config.toml
n_layer = 16
d_model = 384
n_head = 6
n_kv_head = 6
head_dim = 64
d_mlp = 1536
vocab_size = 18079
activation = "squared_leaky_relu"
norm = "rmsnorm"
norm_place = "pre"
norm_eps = 1e-06
positions = "rope"
rope_base = 10000.0
rope_fraction = 1.0
qk_norm = true
attn_scale = 0.213
bias = "none"
tie_embeddings = false
parallel_block = false
extras = ["some layers without attention", "local attention windows", "shifted keys", "exclusive self-attention", "norms scaled by depth", "capped logits"]
init = "normal"
init_std_qkv = 0.0181
init_std_o = 0.0
init_std_up = 0.0181
init_std_down = 0.0
optimizer = "adamw"
lr = 0.000791
beta1 = 0.9
beta2 = 0.99
weight_decay = 0.34
lr_head = 0.0045
warmup_steps = 371
schedule = "wsd"
decay_fraction = 0.636
decay_shape = "linear"
final_lr_fraction = 0.0
batch_tokens = [16384, 32768, 65536, 131072]
seq_len = 512
doc_mask = true
train_tokens = 351100000
steps = 6037
dataset = "wikipedia_en"
Each number is 128 + 24 x the weight over its row's rms, rounded and kept within 0 to 255. Layers, rows and columns count from 0. The size above them is the row's rms in percent of the matrix's.

# layer 6 MLP up, 1536x384, rms 0.0354, rows 539-574, columns 288-383
size [100  95  57  49  85  89  92 100  78 112  99 103  73 124  87 103  62 124 106 115 115 106 125 104 104  52  92 121  70  48 113  77  77  86  60 128]
[[143 153 136 122  78 134 164 138 139 140 116 128 128 163 149 145 150 133 116  87 163 106 157 113  88 118 118 106 154  91 122 120 146 115  62 123 166 119 129  76 105 127 156 124 144 145 121 126 155 131 141 116 154 166 155 167 164 162 163 151 118 141 147 138 144 117 115 138 126 115 148 151 133 112 146 138  84 128 132 132 119 105 131  86 116 112 111 114 136 113 143 133 128 136 134 162]
 [183 105 137 127  78 118  77 132 150 115 111 127 161 100  89 141 168 111 123 141  99 173 150 148 176 125 154 134 113 140 153 134 119 144  50 113 145 142 108 104 110 109 169 156 116 178  90 189 143 131 109 129 133  95 143 134 111 127 130  88 163 110 132 145 162  89  75 140 137 125 139 105 129 147 115  99 103 131 139 155  92 148 150 120 110 148 138 136 182 138  90  87 139 128 151 129]
 [107  96 116 131 135 143 106 122  78  69 133 122 108 151 161 160 135 136 111 156 132 179 120  84 114 140 103 138 139  85 138 162 132 109 129 126 107 121 127 156 128  94 170 126 117 130 125 121 143 149 132  76 153 157 120 128 138 114 153 137 118 158 155 136  98 155 145 146 165 133 115 111 150 183 179 143 137 119 103 118 131  83 113  87 134 119 131 109 123 107 107  97 150 121 119 131]
 [108 103 167 175 170 133 127 100 134 158 156 118 103 123 109 114  86  92 127 155  86 143 118 137  95 128 141 191 116 113 142 141 132 148 133  96 118 130 109 138 149 116  98 101 140  80 117 159 110 134 134 157 162 104 141  90 137 151  71 102 132 117 156 121 101 150 158 118 116  99 139 127 115 107 113 128 178 124 172 147 130 149 131 124  97 146  96 132 123 120 121 129 161 128 129 127]
 [126 131  89 134 127 131 141 107 115  76 119 133  92 176 124 142 122 132 127 162 110 197 128 131 179 159  89 121 163  83 167 104  90 156 113 148  93 116 112 139 148 133 121 123  72  93  82 150 156  97 182  91 124  82 151  95 153 135 129 122 136 111 116 105  97 110  91 125 126 136  96 122 115  77 120 129 170 119 135  91 101 174 146 105 156 149 167  87 149 144 139 131 116 122 129 123]
 [108 100 110 107 123 125 132 155 129 139 140 154  95 109 129 143 120  96 154 110 161 163  61 128 122 118 181 136 134 144 158  76 107 126 139 114 116 156 135 124 142 111 125 123 142 109 125 115 150 139 119 120 147 153 137  61 156 143 112 101  97 122  93 156 109 156 110 140  92 151 117 115 115 129 141 112 159 119 155 124 147 123 113 133  74 145  89 101 157 168 152 143 166 123 125  82]
 [132 103 141 174 130 111 103 119 140 124 144 142 133  99  55 110 142 170  96 158 141 129 101 120 131 101 153 115 138 138 148 113  75 133 156  98 105 109 105 150 146  95 128  84 152 172 132 125 150 123 127 159 178  98 120 151  80 123 124 126 134 149 123 111 105 177 137 122 128 166 138 162 137 122  99 153 160 109 104 123 128  95 138 152  80 117 140 105 132  92  93 120 115 143 114 155]
 [121 135 102 114 157 119 141  91 145 123 157 174 107 130 147 136 155 120 137 167 141  95 120 138 102 162 147 150 175 138 113 119 108 128 165 124 105 139 141  95 157 113 119 140 140 160 142 112 131 122 117  81 129 149 124 134 112 154 121 136 158 137 113 171 151 164 123 136 122  85 121 122 115 115 107 149 125  71 114 156 113 154 123 133  99 101 143 128 121 149 139 142 146 109 118  67]
 [153  89 105 158 120 137 158 126 152 116 118 113 121 100 166 153 122 126 144 112 122 120 120 148 115 133 105 105 137  89 132 103 153  82  83 112 135 146  95 148 150 129 133 148 117 113 139 104 105 109  76 164 150  66 120  95 107 139  74 141 101 142 130  88 123 138 113 125 141 170 106 105 124  99 146  89 118 121  99 139 108 101  99 157 107 124 148 122 162 157 115 132 166 146 168 135]
 [110 131 126 112  63 145 140 110 112 124 160 162 167 138 124 137 149 179 146 147 173 128 138 130 127 104 121 120 116 165 139 138 130 163 109  74 127 161  99 143 160 135  98 181 132 155 110 145  67 148 128 118 101 101 143 110 151 139 129 119 149 176 132 115 123 138 129 134 104 132  94  92 154 173  96 134 136 126 128  87 111 107 118 181 121 161 138 112 156 116 123 170 136 153 145 123]
 [138 151 142 155 131 121 101 156 167 113 110 141 112 167 131 138 132  90 145 121  99 188 121 127  78 134 109 151 115 134 101 116 139 128 145 143 170 135 114 137 134 134 112 117 136 132  79 124 111 157  75 110 122 133 124 153 140  95 139 151 118 111 125 110 123 111 117 107 150 160 112  93 147 145 115 148  99 132 110  88 109 101 139 167  85 107 151  94 157 124 126 119 112 115  83 130]
 [138 155 126 125  70 114 139 132 147  99 124 121 111 117 129 172  94 156 136 147 133 129  98 155 136 151 143 153  93 169 151 126 122 111 105 165  81 134 138 146 144 150 126 125 124 169 124 163  90  80 103 118  96 106 131 167 143 139 145 111 105 169 150 173 159 143 110 152 131 115 102 118 133 101 117 135 164 119 116 176  94 120 113 115 152 170 136  97 130 123 149 126 114 136  83 107]
 [ 98 118 109 106 126 140  97  81 135 117 164 147 134 143 162 131 159 160 102 166 139 136 103 105 161 106 174 119  95 112  87  99  84 159 100  95 139 120 155 126 144 133 164 129 136 116 106  71 137 130 102 154 168 112 131 107 127 151 155 126 106 115 163 127  97 115  77 128 112 114 135 124 121 147 138 116 179 135 129 121 115  90 147 119 107 129 102 108 144 114 156 122  98 121  79 114]
 [121 106 128 135 122 158 132  99 118 160 139 136 139 126 143 130 126 168 126 211 148 173  79 161 132  98 132  94 123  85 148 182 134 114 154 164 124 132 138 134 120 134 115 114 151  93 154  87 130 118 107 148  81 130 144 104 154 116 145  86 152 124  95 140 152 141 111 192  81 122  99 127 121 118 147 127 120 116 143  78 121  97 118 161  91 134 103 135 138 113 134 102 170 141 116 135]
 [164 104 103 144 137 124 115 178 113 124 134 143 106  91 139  93  98 126  97 134 111 106 118 109 122 128 125 125 110 119 141 147 102 120 150 134 130 104 112  83 135  89  98 130 105 151 131 115 128 121 115 146  97 140 129 135 148 146 106 141 111 130 126 129  60 134 100 114  98 131 102 146 150 192  73 137 170 150 104 101 107 159 136 134 133 113 121 105 131 159 130 124 155 142 151 184]
 [121 114  79 168 126 120 119 124 113 127 101  83 144 109 105 153  99 148 173 157 115 125 127 105  95 184 115 125 127 114 110 179 133 121 139 183 170  97 143 128 106 118 154 143 138 129  97 118 157 165 179 130 110 143 124 119 122 184 102 105 159 142  89 170  78 133 145 172 113  93 143 119 100 148 111 160 127 127 112  79 169  88 131 121 130 132  89 121 121 140  74 113 157 115 125 179]
 [118 104 129  82 152 129 115 104 124 167 129 168  99 148 149  90 139  99 133 124  98 161 166 128 159 129  80 183 156 123 144  89 154 116 153 129  80 129  82  97 120 132 140 111 130 120 125 113  78  83 103 136 140  83 134 122 121  63 137 145 139 126 150  85 104 111  97 124 154 135 121 125 125 100 142 146 138 137 104 128  84 170 119 116 127 126 115 115 130 131 131 129 122 135  91 136]
 [127  94  94 156  86 144 126 128 121  84 110 138 137 100 112 138 145 134 113 130 136 112 124 135 156 141 137 111 121 139 133 114  71 153  94 114 141 107 126 114 148 126 137 106 136 152 133 121 138 117 137 120 173  92 120 156 138  98 153 109 175 120 142 142 122 149 158 133 151 119 140 120 112 112 103 112 101 123 128 117  89 136  93 127 162 197 122 133 147  95 124 119 114 113  93 159]
 [ 87 142 119 153 150 122 140 147 107 180 149 138 140 142 131 111 157 123 114 134 101 110 161 114  83 136 159 165 116 122 111 144 156 135 112 120 133 109 178 119 113 127 121 146 162 140 128 130 151 163  86  98 109 100 117 118 148 134 107 166 143 149 115 171 175 123 140  98 113 119 129 149 147 112 131 145 126 122 135 153 131 156 149 110 108 125 153 142 145 135 158 182  91 107 115 110]
 [137 145 115 127 135 114 163 105 144  89 145 151 111 111 170 180 163 119 148 172 140 152 140 143 135 123 118 143 134 172 127 125  97 130  93 128  97 123 107  98 129 112 106 150 122 160 117 142 155 159 102 106 169 128 115 156 122  61 140 128  89 150 107  93  79 117 143 121 150 149 102  83 129  95 108 118 135 123 150 142 124  82 157 139 114 118 130 146 109 146 131 119 106 129 171 152]
 [166 136 110 166 100 124 108 131 128  84 150  80 124 151 154 147 170 107 109 169  85 152 124 130 134 177 137 107 146 123 166 157 156  87 130  92 108 129 109 135 144 116 130 155 112 111 142 148 150 146 137 103 133 162 122 120 120 172 130 101 112 126 149 170 130 136  91 123 124 143 143 132 142 108 137 141  84 129 117 158 120 158 129 119 119 133 123 180 123 102 138 118  76 111 110 142]
 [152 106 116 178 164 144  64 105  92 140 145 104 163 149 101 143 124 136 113 109 163 102 131 124 119  66 116 130 152 148 125 136 158 101 145 140 154 137 120 124 112 178 170 146  63 129 123 133 108 164 114 139 120  91  89 133  85 118 146 130 115 148 166 143 100  94 103 109 139 116 104 132 146 152 133 103 150 141  73 103 116 122 136 120 138 118 157 145 103 114 135  84 113 138 116 150]
 [183 149 129  99 164 143  57 111 186 120 117 144 109 151 131 149 137 107  98 131 118 132 127 122 136 115 125 140  88 129 128 107  76 133 108 146 118 156 159 124 144  74 110 125 108 156 114 146 101 134  88 129 131  98 107 122 102 119 142 149 156 155 116 110 121 110 110 136 108  99 117 127 142 145  81 132 119 131 128 119 101 159  97 115 137 119 155 120  87 136 116 154 150 139 147 148]
 [128 168  86 144 134 121 128 137  90 113 133 106 155 133 136  90 132 130 150 117  95 105 137 101 160 147 120  83 113 138 125 130 102 160 178 142 149 136 129  94 129 153  89 105 145 148 145 114 139 137 130  85 119 156 140 111 129 159 119 132  99 155 103 101  58 156 147 106 153 165 119 158 108 134 157 147 123 165  98 147 193 122 117 128  93 109 135  98  98 144 131 130 131 141 146  90]
 [132 143 132 124  78 123 124 152 113 114 113 138 155 134 111 134 129 130 132 129  98 110  82 118 128 122  97 122 178 137 135 171 120 176 101 159 113 144 109 142 113 133 122 112 103 116 128 123 123  89 142 138 120 107 149 130 148 149 111 119 121 160 146 106 138 119 137 156 183 107  81 140 135 135 153 165 116 129  86  79 129 132 138 121 119 139 134  86 146 131 147 132 155 147 157 136]
 [150 133 124  98 153 137 147 126 125 125 132 125  92 115 127 142 144 125  96 123  99 131 140 116 167 151 127  63 148 113 117 134 106  99 134 106 129 144 135  97 112 113 158  69 111 111 123 147 111 117 113  98 130 138 170 133 115 122 115  96 166 126 140 132 148 171 130 136 120 125  97 133 147 134 152 129 148 165 162 126 161 163 147 134 141  98  91 119 127 107 107 126 102 115 155 119]
 [125 177 107  55 148 117 128 109 123 168 150 153 119 142 165 113 104 139 125 143 162 140 128 131  94 134 128 121 142 106 147 114 144 104  70  92 133 130 133 149 133 132 154 106 131 104  85 117 159 140 113 112 145 105 122  89 136 151 108 165 119 116 124 163 143 151 128 112 122 140 102 158 138 189 119 115 164 120 149 133 120 159 141 133 151  78 136 134 168 123 156 121 129 134 147 128]
 [111 151 120 141 125 136 112 123  83 139  82 102 104 156 122 114 162 106 102 109  85 129  91 132 142 196  97  83 104 178 113 144 158 108 140 105 130 147 128 128 117 171  94 107 179 120 168 131 104 136 163 143 101 131 126 145 112 162 137 112 101 103 152 123 136 112  79 180 122  92 102 109 144  92 127  82 162 122 120 111 183 146 131  97 163 124 125 106 143 133 166 129 134 157 141  85]
 [ 68 145 158 125 102  98 109 144 149 117 140 114 135 129 130  87 139 130 150 117 127 104 158 158 140 136 124 171 133 130 135 143 146  99 119 144 114 130 130 108 118 135 108 127 144 186 112 103  81 157 109 194 134 116 100 107 132 113 171 148 119 159 109 146 143  77 108 113 141 102 138 136 117 125  97 129 126 129 171 118 141 162  98 152 135 151 118 127 182 152 108 165 121 125  99 118]
 [115 102 134 117 133 111 166  69 115 130 116 142 158  87 119 140 135 134 141 161 117 161  75 102 168 128 120 133 149 110 144 118 179 164 165 155 135  54 121 117 100 144 135 127 165 122  85 111 105 127 133 120  90 154 134 117 154  97 112 126 130  51 110 158 158  96 166 135 156 182  81 129 126  78 104 135 106 139 127 121 114 118  86 140 112 127 153 101 118 133 130  99 152 135 113 116]
 [ 78 173 130 135 120 149 128  99 176 151 125  77 113 100 120 129  82 127 148 124 106 128 128  83  83 146 138 124 105 157 125 139 121 144 101 136 150  87 129 103 115  93 109  68  92 160 129 152 170 145 153 136 105  84 129 169 111 123 156  86 157 158 134 127 178  97 144 156 114 143 166 163 121  85  95 126 122 121 111 122 125 143 140 130  89 112 168 110 142 132 152 114 116 105 179 148]
 [108 125 158 101 143 130 162 105 144 127 104 138  77 163 148 170 123 172 141 116 110 117 155 123  77 155 157 117 101 114 114  94 111 117 138 119 125 143 137 166 108 150 108 133 144 160 134 130 111 152 152 103 101 141 160 117 156 124 126  94 123 120 114 130 110 157 151 126 109 138  98 124  60 135 129 119 139  79 161 120  66 132 140 173 119 135 121 105 115 149 149 132 108 117 158 181]
 [138 108 132 123 144 110 123 120 117  76  82  90 113 104  95 147 129 115 141 101 123 103 166 119 145 152 151 139  97  86 127 143 135 103 146 183 107  99 144 127 118 168 142 172 124 179 144 156 120 151 126 136 144 128 191 119 122 124 113 181  86 137 110 142 106 129 112 138 108 130 119  72  99 121 116 148 121 151 116 101 176 120 112 111 141 126 138 151 105 129  70 141 123 130 114 147]
 [206 147 101 175  89 132  96 133 124 131 104 108 123 151 109 132 136 147 148 163  80 119  97 146 129 125 116 194 126 134 104 134 130 154 155 156 113 126 110 113 131 106 171 159 151 115 111 149 151 127 104 150  95 131 126 103  93  99 136 146 140  81 101 106 121 107 112 129 119 111 119 138 114 170 105 106 151 108 112  83 114 122 139  99 125 158  95 117 125 131 136 132 132 132 137 137]
 [149 157 168 103 132 126 106 131 142 148 146 121 175 110 156 108 134 116 138  88 117 145 133 109  52 165  93 126  95 152 148 104 154 166 138 102 106  99 131 162 116 158 140 113 114 101 145 146 103 121 141  96 112 107 156 100  96 147 129 160 136  88 139 137 168 122 107 164 158 116 134 133 156 129 154 104 117 116 114 132 153 117 112 112 133 113 101 131 108  91 150 109 106 132 116 139]
 [102 106 145 119 157 141 109  97 111 184 162  99 157 113 155  97 128 114 103 121 139 128 158 112  85 137 124 131 131 115 100 113 150 141 154 110  99  92 125 145 104 100 122  95 146  85 131 122  95 145 123 132 112 156 135 100 135 156 124 163 130 111 111 132 135 163 107  95  94 116 134 145 137 194 146 138 148 113 153 124 157  84 135 152  84  83 114 105 133  81 166 135 123 138 168 136]]
# layer 6 MLP down (transposed), 1536x384, rms 0.0237, rows 539-574, columns 288-383
size [102  98  65  61  89  91  93 102  82 110 105 105  81 116  91 102  70 117 106 114 110 105 119 102 104  62  97 121  78  60 109  83  84  89  71 117]
[[ 85 134 103 112 106 162  88 157 147 101 122 132 147 146 113 141 151 148 136 148 102 162 138 124 144 134 137 135 105 155 154 104 153 148  96 113 146 156 109 163 114 108  87 153 138  83 127 114 107 141 128 130  55 135 125 121 130 120 101 109 113 127 111  85 129 112  95 141 128 133 105 157 118 143 159 138 134 115 114 169 139 138 153 140 135 150 142  75 114 125 129 120 142 143  90 102]
 [151 147 108 135 137 127 110 115 121  96 127  93 155 143 152  90 122 132 129 127 112 129  96 109 140 153 127 154 109  67  99 105 160 138 156 136 117 129 165 155 135 107 119  97 156 124 116 117 122 112 153 113 135 138 105  60 111  97  89 169  82 146 111 186 153 148 112 119  86  94 122 140 139 116  87 149 162 146 137 131 104 169 131 100 173 128 107 101  98 147 151 122 115 147 137 106]
 [102  97  84 125 131 163 106 145 154 155 103 138 153 123 135 126 124 115 134 188 147 120 132 145 180 123 125 116  91  92 142 132 167 146  77 139 124 138 133 126 144  84 103 120 159 112 161 180 121 125 157 130 128 138 129 136 158 125 142 116 148  90 150 189 154 131 139 121 147 127 119 116 143 117 111 114 122 119 148 144 142 151 129 101 107 132 164 114 142 117  94  50 106 118 159 119]
 [100 173 102 187 136 124 149 107  89 169 140 139 156 157 127 118 112 144  81 127  99  98  92 116 158 144 128 107 128 127 148  93 133 156 128 138 121 141 140 100 122 149 147 114 126 120 119 141 152 113 139 155 142 159 125  98 135 128 159  85 121 144 125 115 179 140 159 114 109 137 123 169 141 122 144 144 117 156  87 103 169 116 101 138 147  96 166 136 135 117 117 127 138 141 137 101]
 [117 111 121 162 114 146 172 109 101 110 129 123 122 122 147 148  74 166 165 145 125 126  70 105 120 117 125 111 104 106 157 129 130 129 117 132 156 120 111 141 142 110 108 137 106 177 162  79 119  77 142 130  55 128 153 121 130  98 118 163  96 193 131  77 156 138 142 122 111 125 155 159 134 139 130 161 100 110 132 107 140  92 146 119 125 156 132 114 165 100 170 157  94 132 113 132]
 [145 152 149  79 138  86  87 160 105 118 144  90 135  85 109 122 138 124 168 142 108 156 112 153 135 136 183 136 183 161 166 121 155 158 106 159 137 136 153 131 150 146 152 146 123 173 129 125  99 153  77 119 127 184 137 145 140  97  88 147 127 130 123 140 116  87 191  93 133 156 139 134 117 114 121 143 105 142 141 105 168 177 156 116 142 101 112  99 118 123 131 162 158 143 105 134]
 [ 79 109 122 137 119  94 126 119 155 152 124 140 143 159 122 130 100 134 133  92 146 130 152  91 103 158 111 109 119 146 147 137 136 139  89 181 142 130  93 122 111 114 114 111 149 142 106 124 121  88 118 150 140 160 123 135 100 107 181 114  98 142 157 149 132 107 158  87 110  88 121 107 174 150 149 142 130 148 149  95 114 101  74 110 128 158 137 140  83 148 115 142 134 122 183 143]
 [154 121 116 131 110 153 143 167 154  85 100 104 121 107 148  96 105 102 134 124 149 130  84 168 116 158 136 103 106 116 160 166 164 117 131 149 113 113 127 112 113 141 134 128 155 113 133 174 112 190 116 162 128 104 102 148 177 134 114 120 143 124 120  84 134 134 129  75 111 150 193 148 185 137 123 183 113 120 148 126 161 125 167 122 117 155  90  91 122 117 117 139 138 154 118 146]
 [123 117  86 123 125 124 183 161 138 159 146 113 126 123 172 102 123 110 109  81 118  94 110 181 139 149  98  98 178 127 133 122 102 120  76  95 119 145 134 130 141 149 128 161 114 112 146 123 132 156 148 122 177 120 143 179 132 136  79 137 171 148 124 103 151 134 137 150 121 121 101 136  89 122 158 112  97 164  88 134 135 123  92 121 161 127 137 131  86 121 127  95 119 135 101 133]
 [131 121 172 133 112 158 142 100 109 138 153 113 158 162 136 133  96 125 101  94 156 155  58 140 141 109 124 127 101 147 144 127 148 156 169 142 131 168  88 124 116 138 121 107 133 130 133 126 118  94  78 150 121 125 143  64 155 141 122 150 159 160 105 126 117 139 157  90 147 129 118 132 127 120 127 150 109 117 102 141 115 109 106 143 168 100  65 150 132 143  89 158 146 109  87 110]
 [137 134 172 112 136 130 113 121 100 131 155 131  98  91 114 128 135 169 116 114 129  86 140 117 128 128 128  81 123 157 195  88  83 128 141  86 148 128 156  99 140 116 150 109 105 147 140 101 114 110 137 135  83 152 139  99  84 115 134 136 132 148 124 105 171 154 179 133  94 114 117 150 186  94 116 102 141 136 114 120 139 141 124 115 136 149 127 106  99 105 143 192 132 114 130 125]
 [129 133 146 129  94 135 136 139 135 152 172 104 106 123 112 157 152  93 124  91  76 144 154 137 106 135  89 143 131 161 108 146  94 157 118  94 130 125 109 167 102  78  89 142 192 116 118 138 130 148  96 152 123 112 163 110 158 131 110 117 125 133 106 151 106 148 111  94 133 154 134 145 158 131 127 126 145 104 120 125 112 106  94 157 113 137 113 123 123 137 148 123  86 120 116 107]
 [ 97 126 139 162 170 124 111 134 100 115 150  84 104 133 135 110 151 105 106 159 121 131 128  96 159 137 128 108  85 123 125 165 126 140 115 121 102 112 134 138 117 163 134 110 132 140 161 109 111 104 146  97 161 137 147 157 149 142 156 155 129 111 130 129 110 146 144 125 137 124 155 102 134 171 163 170 107 110 141 154 168  98 181 118 107 124  92  98 109  82 100 120 137 146 129 138]
 [143 146 136  97 137 123 139 154 140  84 135 121 101 126 101 113 113 100 100  71 120  94 161  93 118 128 125 165 141 143  85 107 146 142 140  97 113 111  88 100 121 159  98 109 124 151 111 130 131 122 128  78 148 136 114 187 119 122  87 139 147 136 141 121 109 160 142  79 110 177 158  88 162 136 124 112 131 147 136 156 120 176 159 156 142 184 100 120 182 133 112 106 114 140 136 131]
 [162 115 102 153 125 161 119 118 140 133  99 140 158 150 132 127 139 103 146 134  98 172 122 117 133  87 131 167 143  83  90 139 105  97 168 153 100 133 146 110 101  91 138 124 134 145  82 131 130  98 137 147 114 120 123 130 149 128 184 140 111 115 146 164 123 145 147 136 105 113 119 142 127 107 113 127 116  85 148 124 156 108 111  90 145 115  69 189 123 124 115 167 163 133 125 119]
 [ 54  83 153 157 178 130  93 108 176 124 151 133 105 154 124  87 131 136 114 106 123 141  96 132  94 158 130 134 138 162 133 111 136 137 128 118 120 128 137 136 144  60 167 142 112 176 124 158 156 110 116 115 135 136 125 135 164 121 142 125 107 140 132 143 135 168 140 137 159 148 156 147 145 131 138 200 112 134  96 148 131 143 103 114 116 146 130 134 109 124 156 122 123 133 110 147]
 [112 137  84 141 188 142 121 115 159 109 144 173 137 117 136  67  99 137 122 119 120 120 112 161 116 102  91 118 133  74 153 106 151 135 119 142 121 114 129 143  96  96 114 129 150 120 114 152 112 101 116 149 132 139 141  89 130 127 196 180 168 149 130 121 133  95 131 148 121 161 119 171 133 119 169  90 121 102 133 101 120 109 116 128 152 130 121 144 147  89 158 126 117 115 125 125]
 [ 95  80 111  83 175 144 142 120 121  72 159 127 163 123 142 118 135 122 128  85 121 128 124 148 151  90 151 111  87 163 125 126 127 125 128 105 108  99 110 104 110 114 131 117 121 149 142 120 164 138 138  98  99 109 125 146 154 124 120 137 166 142 173 104 153 177 130 119 144 118 114 119 127 123 102 113 131 125 119 164 110 110  97 127 133 185 131 138 107 132 106 167 158 149 122 104]
 [142 114 127 128 124 118 143 112 157 137 111 123 110 130 154 175 110 112 156 151  81 137 121 145 105 129 131 147 153 108 167 143 178 139  98 109 136 126 124 118 143  93 108 121 125 148 129  86 147 127 131 109 136 130  79  99 102 197  76 149 121  90  89 131 162 149 109 118 125 114 142 129 109 154 120 157 129 110 100  72 128 110  93 129 120 145 109 136 143 116 156 113 100 130 144 146]
 [147 111 165 174 112 191 101 168 113 191  97 182 133 138 133 127 164 149 172 150 119 168 166  96 130 131 130 129 124  69  99 156 131 106 128 129  76 134 122 129 106 177 134 135 165 110 133 120 142 125  95 158 128 125 114 116 154 121  75 160 143 125 122 167 126 112 126 120 130 124 116 138 122 170 151 128 125 101 143 120  97 134  72  93 111 172 132  90 159 102  90  60 137 117 116 157]
 [175 129 152 118 156 152 151 123  94 118  83  98 112 165 116 167 148 124 141 130 150 140 102 113 161 119 146 154 163 143 143 144 120 123 133 109 103 128 145 173 126 123  96 106 123 154 150 156 134 125 114 101 151 136 143 119 134 131  71 153 188 129 123 159 157 115 131 145  89 112 139 100 152 124  63 169  97 120 130 173 109 137 175 136 114  93 156 148 104 131 142 100 162 104 148 114]
 [162 104 162 127 139  96 120 128 185 122 112 144 117 171 122  91 119 137 169 185  65 142 149 132 153 134  87 134 153 103 131 128 123 111 113 167  89 115 153 123  70  74  91 141 173 144 125 102 137 149 152 120 146 145 118 111 121 106 112 104 115 157 153 121 135 131 144 115 111 161 134 149 161 137  92 102 142 166 134 142 132 110 116 151 144 136 102 153  96  87 115 134 135 123 106 155]
 [143 114 151 170  95 121 143 115 147 165 151 147 112  91 161 136 147 137  85 157 107 111  63 103 162 133  90 140 154 136 142 141 152 121 135 166 168 146 135 123 141 156  99 134 156 122 116 142 128 130 134 137 138  99 147 155 169 104 159 161 105 113 163 150 130 144 123 138 145 132 140 136 123 140 175 136 112 130 115 144 115 119 132 131 162 147 114 161 124 152 134 112 163 123 107 148]
 [122 164 168 146 144 149 125 136 153 137 134 169 102 115 137 135 153 167 174 126 111 135 132 102 136 144  72 158 164 131  98 163 132 121 111 122  89 130 141 118 148 118 144 102 120 110 122 111 116 176 141 105 112 132 134 134 157  88 145 193 107 137 117 160 122 107 143 161 104 147 128 117 140 132 126 138 109 105 175 103 102 142 150  80  67  89 101 134 139 122 131 110 113  74 166  94]
 [142 132 125 122  85 164 162 139 153 127  95 116 149 158 159  98 143 145 157 131 160 200 103 113 172 107 139 167 151 114 131 130 145 114 176 145 144 158 133 133 117 130  93 148 127  62 132 129  99  96 160 119 116 146 148  83 131 143 118 108  93 104 152  96 102 124  99 137 107 133 134 156  71 144 195 116 102 124 114 123  98 137  94 107 149 125 102 113 119 154 119 120 123 160  95  94]
 [117  99 121 172 137 145 175 156 135 123 139 122 119 146 167 128 102  92  61 149 116 142 124 124  98 121 132 152 122 135 154 125 123 123 102 109 135 126 105  97 150 125 119  79 140 136 141 145 128  79 106 136 189 147 124 173 146 144 142 116 137 128 129 132 166 162 185 135 129 158 114 190 174 172 142 155 101 110  77 142 117 111 126 144 166 138 124  99 110  91 147 131 101 119 125 116]
 [113 140 100 145 172 127 126 153 141 137  73  97 143 102 163 114 131 128 111  94 120 161 157 146 125 135 172 122 109 131 142 122 140 107 123 120 124 112 137 117 147 123 130 129 136 136 111 161 156 126 164 128 163 124 112 149  89 119 114 142 120  94 113 144 103 146 157 121 123 141 133 134  97 124 131 114 111 158  71 100  89 148 132 169 133 150 124 117 146 119 105 138 129 117 143 101]
 [127 101 122 135 108 159 127 121 124 129 167 137 165 101 117 158  96 162 130 139 170 128 168 124 124  70 159 161 154  76 150 138 112 160 138 136 141  96 108 143 115 123 160 144  85 124  84 111 143 123  96 121 143 131 129 115 146 113 145 112 172 124 116 109 130 116 171  99 158 137 122 129 118 146 125 175 113 102 186 123  88 110  77 150 115 101  96 168 107 113 108  92 171 147 128 168]
 [142 128  94 132 128 149 102 139 131 155 100 110  90 142 158 116 165 106  96  88 122 122 179 108  86 134 143 135 125  83 111  94 143 156 177 106  91 123 156 116 114  97 117  70 144 154 124  81 129  94 151 129 175 163 137 176 134 124  98 127 135 118 113 143 127 131 161 141 114 124 151 162 123 141 145 156  78 119 108 115 125  99 110 106 166 136 100 137 103 146  94 149 112 152 177 133]
 [138 149 124 113 146 114 136 119 109  87 171 110 146  88 160 137 109 158 159 139 112 157 140 114 123 142 128 179 116 150 106 135 109 158 136 178 110 112 156 141 148 139 141 101 132 148 157  87 103 144 108 120 126 135  91 101  96 118 149 143 117 177 139 135 135 119 201  98 158 108 132 110 119 147 107 207 104 106  72  85 139 138  99 138 129 119 123 120 188 133 132 144 133 120  99  97]
 [134 118  99  95  95 121 149 107 103 116 186 147 110 147 145  96 141 122 101 130 166 149 106 174 141 108 144 141 114 132 124 149 126 132 193 100 105 155 125 148 137 117 108 113 141  96 142 125 107 143 122 103 135 133 129 124 156 150 134 147 126  94  93 153 123 174 141 101 148 111  97 124 138 150 168 107 147 102  83 173 109 103 103 124 124 130 112 111 122 157 125 121 103 102  89  96]
 [ 78 118 151 176 179 167 118 158 122  90 124 109 112 148 156 134 119 132 120 120 122 135 158 125 140 151 126 142 110 105 106 117 133 124 185 177 124 165  77 130 123 143 136 156  94 100 149 130 129 124 114 140 134 131 126 104  84 130 106 122 101  99 126  80 129 150 151 162 180 118 136  98 135 107 165 122 134 138 123 151 138 125 152 123 135 143 148 148 138 124 130 111 137 150 126 119]
 [153 118 165 101 148 159  87 126 128 117 165 127 128 182 155 139 129 178 126 111 123 148 152 132 107 144  76 126 174 139 114 104 123 125 115 128  85 146 128 130 139  88 135 118 185 127 115 141 144 107 114  82 141 124 127 119 113 128 112 109 170 114 154 149 156 101 120 114 187  96 131 100 105  82 114 135  99  98  96 118 109 144 137 152 173 159 100 138 150 153 132 123 128 133 181 113]
 [149 133 107 156 112 125 135 152  93 143 118 114 146 143 103  99 145 139 138 159 135  87 129 160 126 126 123 143 163 159 103 116 128 116 106  58 107 145 153 138 128 154 135 144 143 147  97 150 110 136 122 142 107  96 145  98 112 123 150 151  66  92 121 121 106 164 102  93 109 114 163 136 149 105  96 162 115 128 158 120 117 149  93 140 124 128 135 158 151 152 119 127 150 131 167 137]
 [111 116 139 149 113 138 126 109  91 108 161 130 170  77 130 137 149 104 130 124 104 138 101 129 117 124 129 133 152 167 123 139 132 111  93 175 126 106 139 153 145 175 103 151 129 129  97 173  90 127 107 131 113 115 111 118 125 142 124 148 139 104 147 164 147 130 185 106 133 105  92 140 100 113 143 142 118 127 134 159 145 131 132  98 140 120 123 138 110 105  86 159 146 134 124 146]
 [133 141  94 147 110 122 168 122 120  94 108 160 141 142 108 136 129 125 123 124 110 112 119 146 170 105 134 123 144 141 155 124  95 140 115 138 149 156 112 102 154 151 144 182  86 170 118 168 180 115 147 125 136 125 128 142 111 110 115 107 123 138 146 118 148 115 153 136 132 155 117 114 119  92 135 139  88 113 100 131  85 174 103 114 139 178 137 140 108 171  82 128 127 121 104 132]]